{"num_hidden_layers": 12, "hidden_size": 128, "num_attention_heads": 3, "num_key_value_heads": 3, "head_dim": 32, "intermediate_size": 320, "vocab_size": 2048, "hidden_act": "geglu", "norm": "rmsnorm", "norm_place": "pre", "norm_eps": 1e-05, "positions": "rope", "rope_theta": 10000.0, "rope_fraction": 1.0, "qk_norm": false, "attn_scale": 0.177, "bias": "none", "tie_word_embeddings": true, "parallel_block": false, "init": "uniform", "init_std_qkv": 0.0442, "init_std_o": 0.0, "init_std_up": 0.0442, "init_std_down": 0.0, "optimizer": "muon", "learning_rate": 0.00428, "lr_mult_o": 3.0, "lr_mult_up": 0.848, "lr_mult_down": 1.5, "beta1": 0.95, "lr_head": 0.00543, "max_grad_norm": 1.0, "warmup_steps": 200, "schedule": "wsd", "decay_fraction": 1.0, "decay_shape": "sqrt", "final_lr_fraction": 0.02, "batch_tokens": [8192, 16384], "max_seq_len": 256, "doc_mask": true, "train_tokens": 96620000, "max_steps": 8286, "dataset": "wikipedia_en"}
Each number is 128 + 24 x the weight over its row's rms, rounded and kept within 0 to 255. Layers, rows and columns count from 0. Numbers have three digits each. The size before them is the row's rms in percent of the matrix's.

# down: layer 2 MLP down (transposed), 320x128, rms 0.0688, rows 173-239, columns 64-127
# gate: layer 2 MLP gate, 320x128, rms 0.0724, rows 174-240, columns 64-127
# up: layer 2 MLP up, 320x128, rms 0.0719, rows 174-239, columns 64-127
down173 095:116100106149109094144155119138061137094125140109125148155137117127152113137124131118186159102080113125102133096131168136152164119128130163152085184128096138136152061124114100135140110116086139
gate174 104:098111124130117114103146106115136167105127152149096124149159125153100098073142160178089110177136156144123147167106132152136087125105164134117118139114092123135154137148123098121171120151150109
up174 106:140119140121159111113049142133129098129104111148123132119118170123190144154114146113147144142084133093090127143177166111142151125113131150129115127148121112124140127173133110149131105098076118
down174 099:136130101188093158128153132137099128152135153136135134115139070074115128149137105117099118104163116137130146107089105172123144110147112114097138125121180154113113122052112143125119130149153145
gate175 108:133124145122122113107144145151086172133155134084142090169098176133132133104086150120103101150139104161129114169133121138166109124156113113128131151142129135062169124121090124118061097134159128
up175 095:107103086091166116119059122129098094118116152153123162088108137146163063090150136137102169144128118102150147129124152138109115110130158163140097162140118107126073137123164110141157103149110121
down175 100:143107112139120171148159113092125135151120126130123129103110132172122128150125100149125174072088198166119201129132130132124123151129122095110131085120107145140120108091132109106133118140085090
gate176 106:140071122108107114088114117105117098127147113185154111154144151124107140137129135168134156127098146090143192142134107130134123150116146127162193087111145132131127154148149118126103102119112104
up176 112:121045125138110102126143141136131125124146140171155115142107179113116148169149122138184169137151109097096168177122111142075114157131125112109111128118134118122126130100119092140129127088077136
down176 112:157174126152117137099144114142128139161130128123083104100189095103148113101098102148123117138091097138114122121131166122129128107092151116150149151131119167158135122156069157086118112145157108
gate177 095:145083180130125136144139097131069120116124125118100085156126163154111118181106116129070062168116140117116145155118105124130123126135143143130144152106150142145108108131147142115142094116164104
up177 093:112134088111149118089087153117131110148144098160143121112169139108115164118172148149131135106155113135141118124141139113148141122128140124108154100150117149123148148125159150161130160117127154
down177 093:111134103129109121094109130125177098172110139114111129157104169133108153123154132156103072121141123151162090134136084134143138083167144144151140089135146125104140184136133120099116130140114105
gate178 096:151153178124146125137178098148080104163131054101127128158126121094095129106151127131140103104134121142135148103149125131140124142153172157119116121144138125124140143117138130169140137170158122
up178 085:154144159141135083148116112160115103152091065147108130103111118138140154094145147111094141112154106109130145144134151162133126086132158165134132099155117138111151131092150126134139107160163086
down178 102:108119107165151101122112134167163102074143169145142131136097171100078112155116094123089139158121128132160121122106142111145155100129060146149176136137127121154142131164105123123167100140126139
gate179 097:145122125115140121095108140121157165123162154102164147106129106098121158120139096135170105104106143192122167103161160083106110172120112142109160114102091162124107127094131128106075138109108119
up179 098:087141147098119091142114123153154147156092126136094161121157132108166142108138125132118125163134111146133116120107137144158155106139130135149105117150088156120130134095095111096135163128101134
down179 092:141088136166167128131136135111147114108190123112143093125122156152118111155126151093146130120130102118079124147137137133107139149116140128095190102135155137151108129139152134166152108103113109
gate180 091:136136118137117153093139167151101136126171130137114119115130102117130143162115152091115119119164082096167148148106135105099139107100150149178094173110123136146100105158117127152151119127119117
up180 087:108117172153100138178152099126154140108109099123109143136134127136130183104141140135132171124097154140110084152148116135133174117147136112119158107151158104108139134115139167107120167141092113
down180 096:160180136138082176116140084118129142100154143141124162173129103116083138118114129133140131114114124120141062148127146133129132126134159156082130135138136096137131138150131186135140143151122163
gate181 108:157126125133116157107116145166110144133121141112149136146104135067145119120132128177154128104148124130127141094123120127139123156105148173110148137135137087136092073117097131094079128132114096
up181 111:085169113109125116119129068084135150115117103154128120136152173140101126133089118114095137144143142131131156170134165162116163152140136128154122132130140121077145171123131098139127086152146117
down181 103:098141120136099150102140173120107132146161128094148118152144127083109150078126114125129138143122072136127134096142154115137129144111113115166134142141103114121117089083181167152102095141161138
gate182 102:111134115156108149141155137116186140170149093147145147096157118155139149116111151109094123168151124114139161183127098129140120103124152130159113163117145115127131113143102101100134138173159133
up182 099:121098154135113124120121105088161133166157095105142121114151127113157150148124101082112109127133139099129152123122122109125152132135178152137168158085119121147140129134138130121130102148151111
down182 100:133145123132093116159179154134101102104111145113102117118154125123141105133175130075134136132138078115130120178120090141120148132077112114159110120148117166135123155126121144129131103153116141
gate183 097:126118127136128114124133153145103097147137110135111116149163088113117104090129151076126111149100114152134106119168123086133167101127131142079085111140113152149130124153085110109140172136152124
up183 099:098093105131080127098129146118172151113144153097116154121163130129132170090110133121087173140172102126139146115121139116145144128145117162106128138088067112112125113140099141139132102099127151
down183 091:132191130117180117159124122126153093111123126137128145151085113125123133143126138124126146118107135106121158141150108122109147145156101125167180118081153139118110124085139157118105132121105164
gate184 099:122142098153147125138130152145144161113083132117150129143184125152057118145129130104125100117101109162124088146118118119102104152123112160114125084114170107152066116161150103085126108130109102
up184 103:092113124122091127119079135066109127115096129135168115125155108132086143104155127136127143119089125123159136144131134102142109084131136147140089104118133120124113117151153123131079108123088118
down184 108:142142168118158123148154173142174149132133142111088127110120148101115120170108131115123102095150125158125110120087157141128103161145113096135151135160164099146120140133119109110148167135119164
gate185 104:127126128121111079130155071086120164100097125157112082114084137146150112145129131115161122084135150099106131088118110134119115121129149141114143099174118119142099130118124126119158159094154114
up185 097:127150120149148119102150101113134154115105153165106080122123164120139121096117108151148143096116130098084124106106110139096101140096151116127096103161138135145106096086071108154149156080121133
down185 103:160110114097121144110116157158138107166147149127118154134115117133121155100163141133091132157127106116149112173124098173140136158166109115171134117113099152109116104093099153111117114126144144
gate186 102:104081112106136143108113110095129134132138124104096118132090158145143094118105114117105161138147148139124090160126169122170087132105156114129115148135145087133117166168124108134100112118136139
up186 103:122125153142112120172140109115115106105140103121107133094164123149136136149150152120147126143117134161117083078135119137112101108103158138142139085145118145151136118183175142094141166131095154
down186 100:149121103169185137100164132105106143128120136167156090140146084105129124165123136129149115103135113079110164144071107130119130153153160109126159105122119122133132171043123127142135133141135135
gate187 106:125119155176169154140115111139164129111110143095100117127168181125128097118091094138114153139120113134110136077169121103096111110083136161091143130148134167125138108132121122123076122170108162
up187 101:154171098109145132147151131088123134123111162135144094117133133111103158125140105105105128097102173151124151103150140145133073119128151103122163131110110130104131120122096143131109090095159057
down187 102:161147137100135150130128133151099137124098101116133156156142136098133140184170172111154125119134158143189098148106125131140115114112138120145136100161114122146117108107155117146179091151124125
gate188 107:104165168131128127125124133093118162078146146111128112120122175152153117107150121138128099151101094120119133100122095141162144130080088126162126143105130134107135176117151127117151144136086129
up188 099:116118136137156123115107140133158162078134109161114125109140132137103091094154137097101142171137096107139092105086097185101161106095123119180142126134138168168119116112123105105116109160155128
down188 097:165122132117129124127165130134114078169094117125141139177116126110130157140104103144124156092093106122173124139123178101116141132158114109083153140152144119133146140145095114106153091084140162
gate189 094:155145124128103130147143158147164146129100077110096117155151147126135127127089156160126173128124124141158162139088099081139159120157177158102142146081151086098108116095103168132128157125099130
up189 098:160138111108154129123144092120136123121114193136108128131068126103093153119132118152142121115122133115106138085107085118109092136072121143130088153128153151144115084149156082133127104118119097
down189 094:105143138156104143102127080136073128124086119106112112156158104133132142145112130136171171126133158100127112091129134167118111162165119127107118137132139107185157128094122102099158122126149115
gate190 104:142161128145131168115134130068170125175146106129123141132145114137104141113131149088123104144102124121135107163126114110102177130130104088137142140136141142124147122100162124100157112165152111
up190 101:091105111103118150130131104118198109085139166083112122160171132104073126138122130119077166122150139154130118165141127139160132162071102169131177131128147121107138146136115141089135131104115133
down190 102:130127095095136107144108120121128185131114130139146155158087104121162109181158139133172132161103128074139093118118138121155135148129133131169101158111094142135192129127100154138115114143120132
gate191 095:122159105114156132112118154131114158162110149132089095141134095110157084108148119116123116146095118147067163093123078144148137135150131166091089131119115133161102107103141101090136176132133095
up191 096:170117145153114142141158115142130081085134115098159182101134126146134166130140166132150130129187158133153120137107165109132132120135145087131148149118123149111161102166120130129134081138126149
down191 115:125111149128141109128094149088102133125096103113117110140164160107138118112115106162114088123127128162138149099130107121115138113138096145138101076095182166099176146156151140094095137164167089
gate192 100:156142107166119109118141126118160135108103152111164130148105123122124114125123108140150108098165100090120117123183136092126086126122146114139128139129101131135122130128096160182113140099104156
up192 106:122153113107133151094137096131106153114099134122137142124181096109155109152116163091102135156136105110094093110098124133118157154122131134135139119148122092166098136130151147182139131147160113
down192 099:129134110120104147117120116133112144165136096130110128170130133188180148133157128103135118114098160158108127152171114143131118079119147122134136103101137150110156133124116141116126127136121129
gate193 108:129115122133149122141187152138133112127109118167171102087106136133080143117165091133081125103132115151130132111177142145157146131114160113118122152114154119103137153176131112139143127173142137
up193 104:117098131139117163117131068142129160119119132131110158112174133147102145094155099146117081066110153141154131165090132131131115144120115120115128102114146147101116121145154130127133117140136079
down193 101:110109169147131107143067135113162130146145143128098154169109117129114124164101148120137138145134130164122128098115131087130129125127116106104141134112118104133095105099080138110106094113143107
gate194 110:141139108117105114125160136126183148158135118171112126112120163150129163095106132090128171144157166093120160137096153107109154149117089106106112145124092138115152123086161093105134119114098093
up194 110:133163133149108133155145124111114061151124124133168144137135151131152131122121119105155144075140121126114167118139142126157072133083119102110147111093090132169122162132129111124139126096137142
down194 107:114109156102129182132137117143163122137138119097122145146120104085142089107147113151088087122156112112113124100109145165154112120114144103162107089180088103099114119132145122141140088138064129
gate195 107:162078120110174134159113095142152143150115126145107119174175154115140079154157120147141118105129087148144116128127129089162161113142101113083104150141117142173142127172153163126155131136091118
up195 114:156127143156163107162119144126146152161142100175082106185117136169128085110189136138159103136156129117138128134137135086163163152139125147105147128114106115134152139164114157147139155116111112
down195 113:136148127132134174155135101145181090125112132111101121129177127093134118143085129083093095149136157140117150165103106124148136106132111096136091110147108120128127117084071149133150096103131140
gate196 101:114117116143146128155111132104106126171111121112112136129138081110095083124103129161131130102104111128121144095117118171127145153123129142122129119138134145160147074115132104111115117130122157
up196 110:108131122080151127128101141170157133129139141132116098175075155145137145117136112109163143117156121133118092120163158099106124121090116128149151156106127105100124156140142188129160154148119110
down196 104:123107150160127149102168097161091120141163104110171155127125117136159136145168114113088136139116181148157087125096110112137146145160113132146114138143093149141144130131141120142142105138074135
gate197 078:123123174089123132122128099145101112101171094116165121156128164137088111102109149141145154148111102167174149131146130150126164110082122149121095089093167139112124117141132100088153131135139167
up197 077:132119149168118139123111110112116147146124146124118123123133102121158152127106100161092125115100155151142100160139119057137104122128130133171154153093114110130121146137090156168120142154084114
down197 073:109133140160118118108194085140108163114156160135126155134125124112095123099123148124107100167173151161094125149121087197091128142127094122117132132135100115084109124133130134132189154089121121
gate198 109:091118120157127125125118137107161128128134112156118091083123144165142144103119129160130168135148161139148133091133135142134125188117120072106146130111104192110121108146130070144166083103153150
up198 115:107098172162098113109145138099148112129141083134117099080114104146152130120117140129173121137101140128135127098121104122118149116168109115113122127081131155144155129118115111131143088084173137
down198 112:150148111142148119162081144126125137106150106111151151160128134151095091134141100080095108125153126159102128130159108147159112128146162131105144107137106144118109126170114136102131131140151148
gate199 103:103163152158113131117145127114138139149143085139131137113096143168155117138104115160128120103188103091148112126119155139168171119125147099133127114138160105113137124121127135141104148120094127
up199 101:091159196100140110156102096127111158151131085122117131104142134120151185149142132148134138159176142125150147138144097123140206125087119124139123174119157107121135136149097109118119130099182124
down199 106:172164103112117139106115105108104128126111128143095151109151138160084122125101127106068096150111168150117128096128145153128125155090091177148138142130098134088162104126126113092117114115100125
gate200 106:080147158088130074110097139097128145175087134132134127124111164115099115163112122210142114167124126130151122134112098123132111159190129115092142150135137124111122116125179130126117117126121178
up200 104:183135122135144129147118132152116115097154134124097104129134109156141166127133109086161094091179121105115140095122141106154116087103094160152091136123149126153133112136112118130127163185107100
down200 105:099158122147134095121114126113134102149160122145104180158108133123148107093195175135116146149072121138135115137096103144106094129116130099128107169143140110116108114114116196141181134101152122
gate201 099:119149118096127164136161152140101100129153139145099135103113101166129161131141110095086093095113081151123142118160172132114118148139126113096133101118110117122110136131134097103125105183139155
up201 103:132145102126140089140103117182135111132112138140141147123154133157165161115139153137118146151172144164139171145161120147146160149110134125110110100142111101094138146131116123117161096104097143
down201 098:113133157153130134124121129158130181122136074098144139169148136063110135114134147175112135134106136120078113141113102162128144121139110164140114112118123134158136112136147198129123131092128122
gate202 089:155146170126085082134143133119137153108093154143101164121162094147144152171133113100054094141123120109136138115157134128121114076133128123159145147143149136113145153077127119112150105093110104
up202 093:116123189118124090106136138106130144112105097150134124100171103124091144178138110092126137158126158138112138123130097122107127091140132143138120092155136125135166133078119114128133127104128127
down202 090:134061128095113116167104126115109152103117139110149109131151088125115124120135130085138140183121114133165153131139174153146107137094126079151136183151166146109138144123114126108139131131125120
gate203 099:105113150169096103083156092139163110114159131147089128137122132119114130134104145127130098176119164151093128132071124117130104134090120130156119152132171088138101174134138099121184111143141152
up203 103:142100172115146083112122106124140162109138109116143112162085103082121166114132102118121115143130134178127143132123143096140081098141126140157118105164184133115144116146115112091109094144089108
down203 096:110095132150129101189161124174135138150138150156138139082160168120111083137115137079112142140154104130094077106145148151163157132107096100148074160116124103093151120127075123134089137140154135
gate204 094:079170142102130124126164153142102116125114129149118139173096103127152141120100101073138063123127119084155105142143152158158111176135103136131095115141107093119124103112117169116164168170154112
up204 091:168157187150120130144137124106113162118117111120145156171143120132124115128057130095096112109142121099164149139145159096141114170178125134102129112158150098149199099136087123170108146091132108
down204 104:106155131071116112134140194137083127112145142121089131135088082126128121146101093084188086175127116126129099141130134121139133159063132138132146139115105149127125130117099142129164119172160118
gate205 112:168152153142186142120131095106120109116083081140117101151114102106089123133106141148154130114136115113154116156163152157120137185152086120113097125142117126148098136109131162195140148122134138
up205 098:120133118113110120146113134122101131103182146115120144094169164114117090124127119136142112143156094140126087117101147161122117104097142125120145135159101117160093141140186061075088091147134115
down205 101:089104173127106152114132121127135111086131090143194165136112151144129104158129109079123107150084126149125129111117136106147133104118170107135148151126132115110167146151194095127143110095082141
gate206 103:111156163194138129133156084147166152095117108139105099094088134157142166116101115078114105118111135099134123099080146177096095147162109142143124124161101124172098093109097122137125116132156129
up206 098:119139143179111119148132103122180112091115134144093097105131134146140198120102129099129115093106097087119135113111144136139071140136096168121137121125083182180095114128123083117098099110118117
down206 103:136134138127138082100133129134154155173096152073094118135151128123110108137148133112133178115127150084122141141125132154115162145118086123122133109174119143120147113121095095098099133127091178
gate207 089:152148099126147120154131138105105144131151153157152132152093139123120134115149077135135132162124144173130130100125103122135111147051163111082122133125159108145151097137155123143076117105127112
up207 093:095092135136173121092115101179132138115086110105097104139138135110123139071141167100171146128131160116109162152100170137121134118095142134138115128126099105142123172111144135139149141161113169
down207 091:126145103113122156140104131093145137102109147125173152131124124141157125154109151163083103124150107128115079137097104138126171144153125123130120145139149152128168123140114150123112074159144093
gate208 101:145115168135115098129133145106168122126119126100106107105141142093129134133114129108118098175131136151134105096163141122143138153140093136121120120117095141146136153152142134124144136150147110
up208 097:117145069112128148146146106112152101131147132136110094146159105157138106140125104126137113089122179137128142139139128150097126113077143135157138095101155130120144124125144153097165145129115138
down208 102:105159097106166124086127111120161104121088111090112156140101141113164120133098121126115156108124126130124135189168138107150090136118100110134115107154133128114138111150162111135116134123140194
gate209 088:150117156123119156131152106138091130152170111126114122108108137119127135174107096103130115145095123136166105128086145180129107144139149099145091129107130144131118076134115150123141133105145077
up209 089:152148136070109106131144155123163141129115123123117138131092121163139081146139105110095122125153154142136075149124078121122119107101140116110122130142111076145161108133123111146112104157112127
down209 082:105100124103105106141116157147137162103147092167151117104129094133112109105099120103123125140120132120148104177113162167155136113126159132156117117121133123119132097109096127133108141117113128
gate210 104:146100127121171128125136149121131095165150136184109159127132176107164106116151116116157141162127173112118111148124111118103144130133134102102157119071148137149140116120149068131126113130153113
up210 095:106117136138150146142075134102122122127099127102118134136138133126093136093117160156105125105085087133147176140136112121145102103103102126108109146145147101107141102168124113085095145128117129
down210 099:133125180144160117161145085119123122123110129157133115108164109105183082118087146127148124150107132163128100140138143091174113120151174111150147203133121117124146106123159155129136115150160114
gate211 101:073150160118124132117138126138130122112078171129120115137095113139111133113102072120128159131122135117119151123149116116123174149085131146112124131122140136156133132152091165141087125145076159
up211 093:146125123146079149084109088168096058075114094145165099133121130146138117139117189163122136133117114125133156132177130127129123150191160110104142133147122131143149149087121140169119113088137111
down211 090:126134034138155140153128141135136117147109175113067118146157155091131195120094145115147114149097131146141130167157148110145135150129151144130131140111129111129134152158138162108116132119092129
gate212 096:158113147109120091111121145067136117133127123086125147135161126158112124123122118111123161170152151122152110083165097107124095112194174164127146093117134105129202105127139116099150104133117140
up212 093:122141101100168118106109161145116105104136119084122141091149097123106126113118140086171142138128145139090140091142109147123141152146143114114122110121113121105156176121098135154140133104161109
down212 101:142114150118127141108096152173143122132158126127132119108107167087127125135137110113124123137098154138175143173120181120158110135100113119126149162105111073135099126122165123122125144172129126
gate213 114:168144116160123154115112129138103109135146122155125115153132140159131128119129124149107139161160072147138166180084158158124142112101151119111113169114126111159098076109158161150112091093076093
up213 112:153151113158097097125147157088122101123110107107076145109162108153122157140159154140132142150145116118102122102168132137119179148110112174147102154099130118136116096116105119135160105124114161
down213 108:118117193100120123161175108167162169098112132123144132109144107102111120095119121120148150101132122121104120142146138134126117166143136147132136099114118106137129078114156090144095161174122057
gate214 094:108117113103153101154121150120109130153128141142120126150118134133151144164160139099086132164112114080126134163154087110107128132122148153103158133130122092117127155140098121153175146157150154
up214 099:120106162122145146106108128140116116172078136103157093103127121100086089156135132135090123106114159126090159110128106130167133179120097143167121117103154156107146178120153129162091163128084108
down214 095:080113143078139107154133093145168170098142133124142156160111110144124172102114153101134146142152108149134124134117143169104130113133110093122103132131101162117145128144116135152221139151107127
gate215 094:169098154166114154126096104110141170133112097129132131145146125107130125104110158140089127097146126133135147110164110140173099103136084182118118077166141088088157111135117153069155136122143133
up215 087:086154082111131099144131133113087113119104135115095138160101150142169124131143123102190130113118142123163105146113163103118155128150176080132092178112113150176155137144150130166144108137132122
down215 101:087141124153106117086154093126135132137136132097183132099120099158154127118127111124140161105111106156168127123113175106095122127136085111116073146146137109123148167160097121115142151132128132
gate216 112:090151183068169162126137114118096105130139135101094106109153105130126113132096129143137118132139134106096158140160135105142115165179080139139143102132170080117118102135138138081149185159123171
up216 102:102105131170080098126134146150136075118093150139117108141124156155114114150122087100154112116134139202100156110095116094100126130116161078107140141114149138140139134112121126140152119167122138
down216 115:111140094087116123178091160126069140130115098121116089105126084106171127116159136105139140148180126111117160125106131174155114156173113147147112111111157165105097075116131122115113092154113143
gate217 100:122149127087157162110115105137133166134128148109132100156149115139118111132184135114112148087129121135143109079116155152124087145162140181157141119113140153140150126141131080107134078163123122
up217 095:135144114138104160110159127087136131149154139116160166098168130168161138099124084127113124151123151139143139141116093113157109128134115120119156078150095145124143162109133126148144106144086117
down217 091:154147175072120157123070109138138120138127114150136137169138155132095120188118127075150127127137136126143124098149165123120106143174159132134106128149105118127114160110129146134118120166132115
gate218 102:154091120122161086103142117079129143153137133165153139136141119106087131143154119089172100132140130096135122136178127157117140162101128096122141115122152157113111126072134116112068125130097143
up218 101:105120118150124100120116110103147105141136144114084151138132124162148105107117111133108144156086075175154122112152135113151148167123152152143104105148132114139110166112148100182158144118125086
down218 098:166138065110078175142101129155095117120120113161108098159085151104128084140158124103136130153099117115084134104099132133144139100108126154113128135108172138126152133155109120138163110095089156
gate219 107:137172107086099148125166087122136151140122098089104094113123116141142134168063066112089126136127136134164172113115133154100102162105156128101156141086069118135125113138096118144127146140129106
up219 105:177172093115103125111147101099121110082118122146116127129130132126124157165126122166164136115131146087087120149144143109100114128146152133108168169146138175132133095185126096137156146107126106
down219 099:089130137121161100138146134132095138139156150136134127113129139087148126115142104143141114165139108174139160143143124149155097112103097066137097119135158114122118184112153159112108140152131128
gate220 090:098170158145112124140148117067131162133144098111128137154135135113119138176104124096122108123072111127154108140089102066109152132122165121142165116110140106126127104132133130146113115159115136
up220 094:107097135176155102124110082131124125122128076108112129132132134142104157158143131134099169130098128181131137143100132146133120160104158157092091101146104158135147147131168168135150158090149099
down220 096:143088138110156103121140110099129106158085141136108133127122139104138145139130140153128132108111138121150091120139126100126092127123166184133144100139097148087149181148159128114123151114136092
gate221 103:107143110075130129139121149079143112104142100122139170125133134111125087141114120112191123137137122089132109115093121125125140144129172139130119152120087152130163166132168128181157118093137129
up221 106:157134133113146144123117095131112130138120128088116145113112141101127074146128150112135110149187157101130134100107096150142113133133159151133140131090102161129165177132125160137152084125127133
down221 104:122101126105107098119147134124134112156137170119177143122135101113111145108108141112119149124094105156113131119140109140127100142168126124138176062140092123133160111094121098131146109158129145
gate222 098:100135110111140135180140103139158181113107145144092089119135122125182137153121099157089110145109124192122119108121163095123099135157132084116144102144113117118127101125103148128142125088103119
up222 101:112095149131147119139153151152115131103084132131101113172104082125150154096081121135103160141080122156135134120127088183107109104133116094095136117076179133094112100128109109122092131143138129
down222 096:158140121107118164165110120129092188163104111119145155132090156146112156110151176171137132161106094139133146140142149137144151123150131134168121151171112128147130130112114123161193159128119084
gate223 098:083135163103118162112110121107160127155150118069124128098123094134141076091090143130154153172128128080117077158090117112140117088109120112092165119147124157159089143139172109149145096183130124
up223 105:126103082127099117145163131103097106110118130175142153153125162091106153117172081124115121127145099128154171114168135144116147138178123155129091126124090083100146138112087181106144167120128138
down223 101:129117143158174118126136104114144138118148088076182126124146100160134118092093140141099145145062102157122087109112085112119111110108127146169178126147136137147146180111134127126086146128124116
gate224 090:146100157089115133125148163116152130127141108126098105131118134093077128112146083095103118139135160125128190114103156141106155161122113093151122162116142134133132125153126138137138117115154148
up224 100:136134083135143125151194127155133153117067118129131091122082180104135148100143098131110122165150109089102116141104086127124095150158151107160113157146133117133072138159169125124105150161145139
down224 088:175111165093096121144111152123152126131110140137115116134159148104129141149129116117127150126129115077118107085133116137158120150114087063105113112149140140114105159100162110132124115127135129
gate225 090:086153122132142136092121131082077122107111155134117164117160070177117120077134105134113131124091092129120167147119149133149102158112119142127115166154119070153110158110101095079154126131129094
up225 089:099114133096116143077131084139121115123074184109137174105118137127152139116103125112097141125108126147100172161125126127080113151108129096118130152134124115119142134135124114133173128156133126
down225 087:126103115111099138142126138132135138119125136140094131147149094152086155100151075103110142117135143116134129130118122103161100151095143142079073107113081131139106096073121115113148126127147128
gate226 092:143091129137089131102129109156104141095069125119129137161151122117140139109145081107113133081147150132115166170161148111148150160108082120151141137141160161168108133141162126075146164124110106
up226 098:123116155109143091140175146107123095133123132128115123150159114144109114148146108116164156141161136098147115146120147139097136107162137141141114106090176106129153153102135120146137143159164126
down226 099:098089132107123192109110119182178132157136114112134109107076145145133107110119133094120110120154100157109117131097168113114143140096119126135098143209125165106103132120140163108130100161123115
gate227 107:153088139113136143129134168096103171079098163134136067162083168127105142119107120132144119121140144116156154152147118126121133132079121135117138139096134137116148147159102156138104144130087099
up227 110:131149099141085141164113117097171141153155135093154140148121156158153140097065112071145159141104150055095143142136119137080133093130131119113170142100110131118118164123150104125081086074146124
down227 108:143096117125119137082153131188122102118137147104083138127152106130167131118133126127157058124115084147078107159155132095127161142133197148130100112136150150135142083107110119125147121134089114
gate228 095:141132124124153100108084075131076072161129120142139133111141120123116099163120172102107112148101095123118098107092151107118100096175107149135102152112119144155100173138129094101154119165125094
up228 100:101147157147144155121077096096146142101108095123143097139159153122135104127128120142127119125156139147156136108123126111113137087168047113104188107119174179143123126135113090121163095143079126
down228 089:127173145130118115161154103138106146092133143117146118141104133133149103135075160144144178136151105107096115161146107128191106165137159110148161143138106130125110138158152099125095126107141109
gate229 104:128164122130125119109156094078165144170105143140101145128146098134143116136141095091137105120147132110108127128144084155128135189141128119169117152136126104093146153124164126139161107158139110
up229 100:115069162178113139089144128089130123160086092137122124152150129115078174105114151111130088116096170173112117102098087152089111150097165142126128146146124128103183121147089088100111140146116143
down229 103:148144066089119106173133144121155119149206148129134135154156108129158114149153132124129152117153158110126147117125116114149144117163128128144143152112141121116107133130115177146177142141162122
gate230 097:128166156102142149139131136177162158116152129107139104112122137125140093151149094120143112116164094116164165102154080154109159147117108162141117068088135150092141135152105147115100162133089113
up230 094:144099125109107127138124146122100104138112119122134136177096092132121154134102184127146144123083149146108123157096193145113099095089133119144093103107088138185116114075085139132172120129141144
down230 089:125117135134136116149121123106128141107094157166106119086144111108158162145144138168140125126182115123126134142129140121136110137153151121120129117108121126147117159124142131121134074134109123
gate231 097:100124144131082152093105143123107111159123121142155084126129088126107135121115081129150139098146138089099148096098137129123099094168142127138101122103183112123145114113063141158125112106115152
up231 094:091108151131071148109109154129106153136114133128099077123132123143134111113170099141131141127191144134110133120120108125131126090130170127141089148161171148090145145112135132126127115110141145
down231 098:098133115095104113098116135152135130132159167128147173118167120110134122116089103087135143112138153105112151153151114139153106158062137155103143123172110159103103131164101099122129143103145160
gate232 107:118088131155120139118146142133107118116107127118176127095137114127159161151150157075116109116115117127062110093122146134098121120135153113165091133147126123146100095151144145110140105115128106
up232 101:137105131154122130086128151125139105100078168093170103138117119189162133140116132109104128091118140140132085120109178149119131116129144108124085086175146064145104147168123142102120131111125115
down232 103:104086123115162121147106122154169117179117124143115078131137161113114121165177121106136151157106133153146149128138085147144132149077109142111141100098135145115148116163120136151138119166150147
gate233 096:145114140091164106109106130117130146098115126126137099130119202124174134126131114149101197127108143102139139070148151103129145140162121135143115138150100124131119179104106136176132092127128163
up233 101:157141117118113143135157118161152128111112124101139102139114147161205112077112126154071116125057158089121177137115129096125134134086065142116118133103123113135116117162147157153154099146123115
down233 099:119103110128196108149095124079103146151148087125112106128126159160154085103154196124111164141158117131127124178110103131123091139148162136142136150106123122144125126135119081158144119124117113
gate234 099:152151098115139123141157152162158125144140125111060132123163116146091162146130080071130130137202147142119122162142108120120135141135164119157103139086112147125088160117140163123120156144123123
up234 104:110127118164124136123140131110072111150100153129159095108125107137068141098158140108121159163131098124130118133125131189138127110130084115121133098128171134115156113150110107120135140115119131
down234 101:154099133146146105104095109129130098138133136138102129156097153094148093126086115124121114111084154127160133108110132078122105148157105111132108177123121161119133152093167123116109101146106125
gate235 106:076104178124107172136130155161172135094144114187125134084120105148127168169086144159152112109178107158109136125110123142156153142116137123081080168146102123120122115141157186118168133116128104
up235 099:142172090158133139138127093074074138148098105118132138158114131142107063098119109101110131105115132080167078097155145128122119116158145104160152094146170105149176162120138121147110145088125118
down235 103:133101135156122115132143124136114126122128108135158146114119129137120124152078128168123098146138121136123087139154090114123189110107125129101124145109137158148138159118135135101171128151135150
gate236 105:173116113154144141077150171115069125135111156151120113134137123110147165154121127125126137151151139113126154156085142145158124121141143146112174139117093100124106139114101103101129143155058121
up236 102:084120139119137130090151108106126126098127114111136104141142120123097117156127110107142136126155182147109082124108149145129162124100153129134145084145141133121103104119086120114128110125130122
down236 100:114122123112128119146121136108190103165134117133107133136131150149140124157170149147145127142114110152106121086170131127144119141120057102138125143126125126130102150160129123090109155132148089
gate237 110:128168092155110143163129087101167178174125161150101131115131100096123133121140122075164138142141110159155145151135122139146132122130143120066097142132107092173172152138127148135148108146130124
up237 113:121144076152121082152099108161153123115149125158124170101128090134159136122116138131109117128120152117110127121170115174167131141144139170095140114128143121177139151136087110166119094146163130
down237 112:175117161142128147127142176119129138136080142139107115117152128110093101152120141146116118129139103125139152119091177115143168112148120127150144130140118157130152105157178096128135161153103138
gate238 095:118111099113129122140088157134097164115104117092119126110166111083136162136108168137136117130129120119160099091159183113070138131146120153097123091136114098141086099099121150129124157121110149
up238 099:104129157121154164119102086114115122096101157097087099117123088133122108111106111108103135149099115149120108090135104128156126153165136128125146128147143125076119150172158135136111107160124116
down238 088:083122111107130086155120146110105102138074090118139150121156119073168128131095120163147155099123112149138148117109137107150159128098113136109141099136119152142074099173118117111100130096146120
gate239 096:121056165109077127160118138127160142107124168095094106119174139174140162091141140149162149102128119073144137146162160151132140139127128121123144174109068146139120138121113149107165134150105134
up239 096:182141167122136115137152109107100154125135135084135139136145135147144099094125134113070161116119117141155140167159110176065113138116154111134117102130070134102152133112144094144116147154106149
down239 090:182118113117128133131087135164087131112121156132180117132133160115124112163117093084125120142105158077106124166120153142121122121154154148115146144134093128120155134161117130140140179124146150
gate240 094:112159134135122143141150165140180126126113079108115121130149108096094126196108121123113116121104165107114123106127097158092104122156100112137155135117143135139165109085105131135143147133149171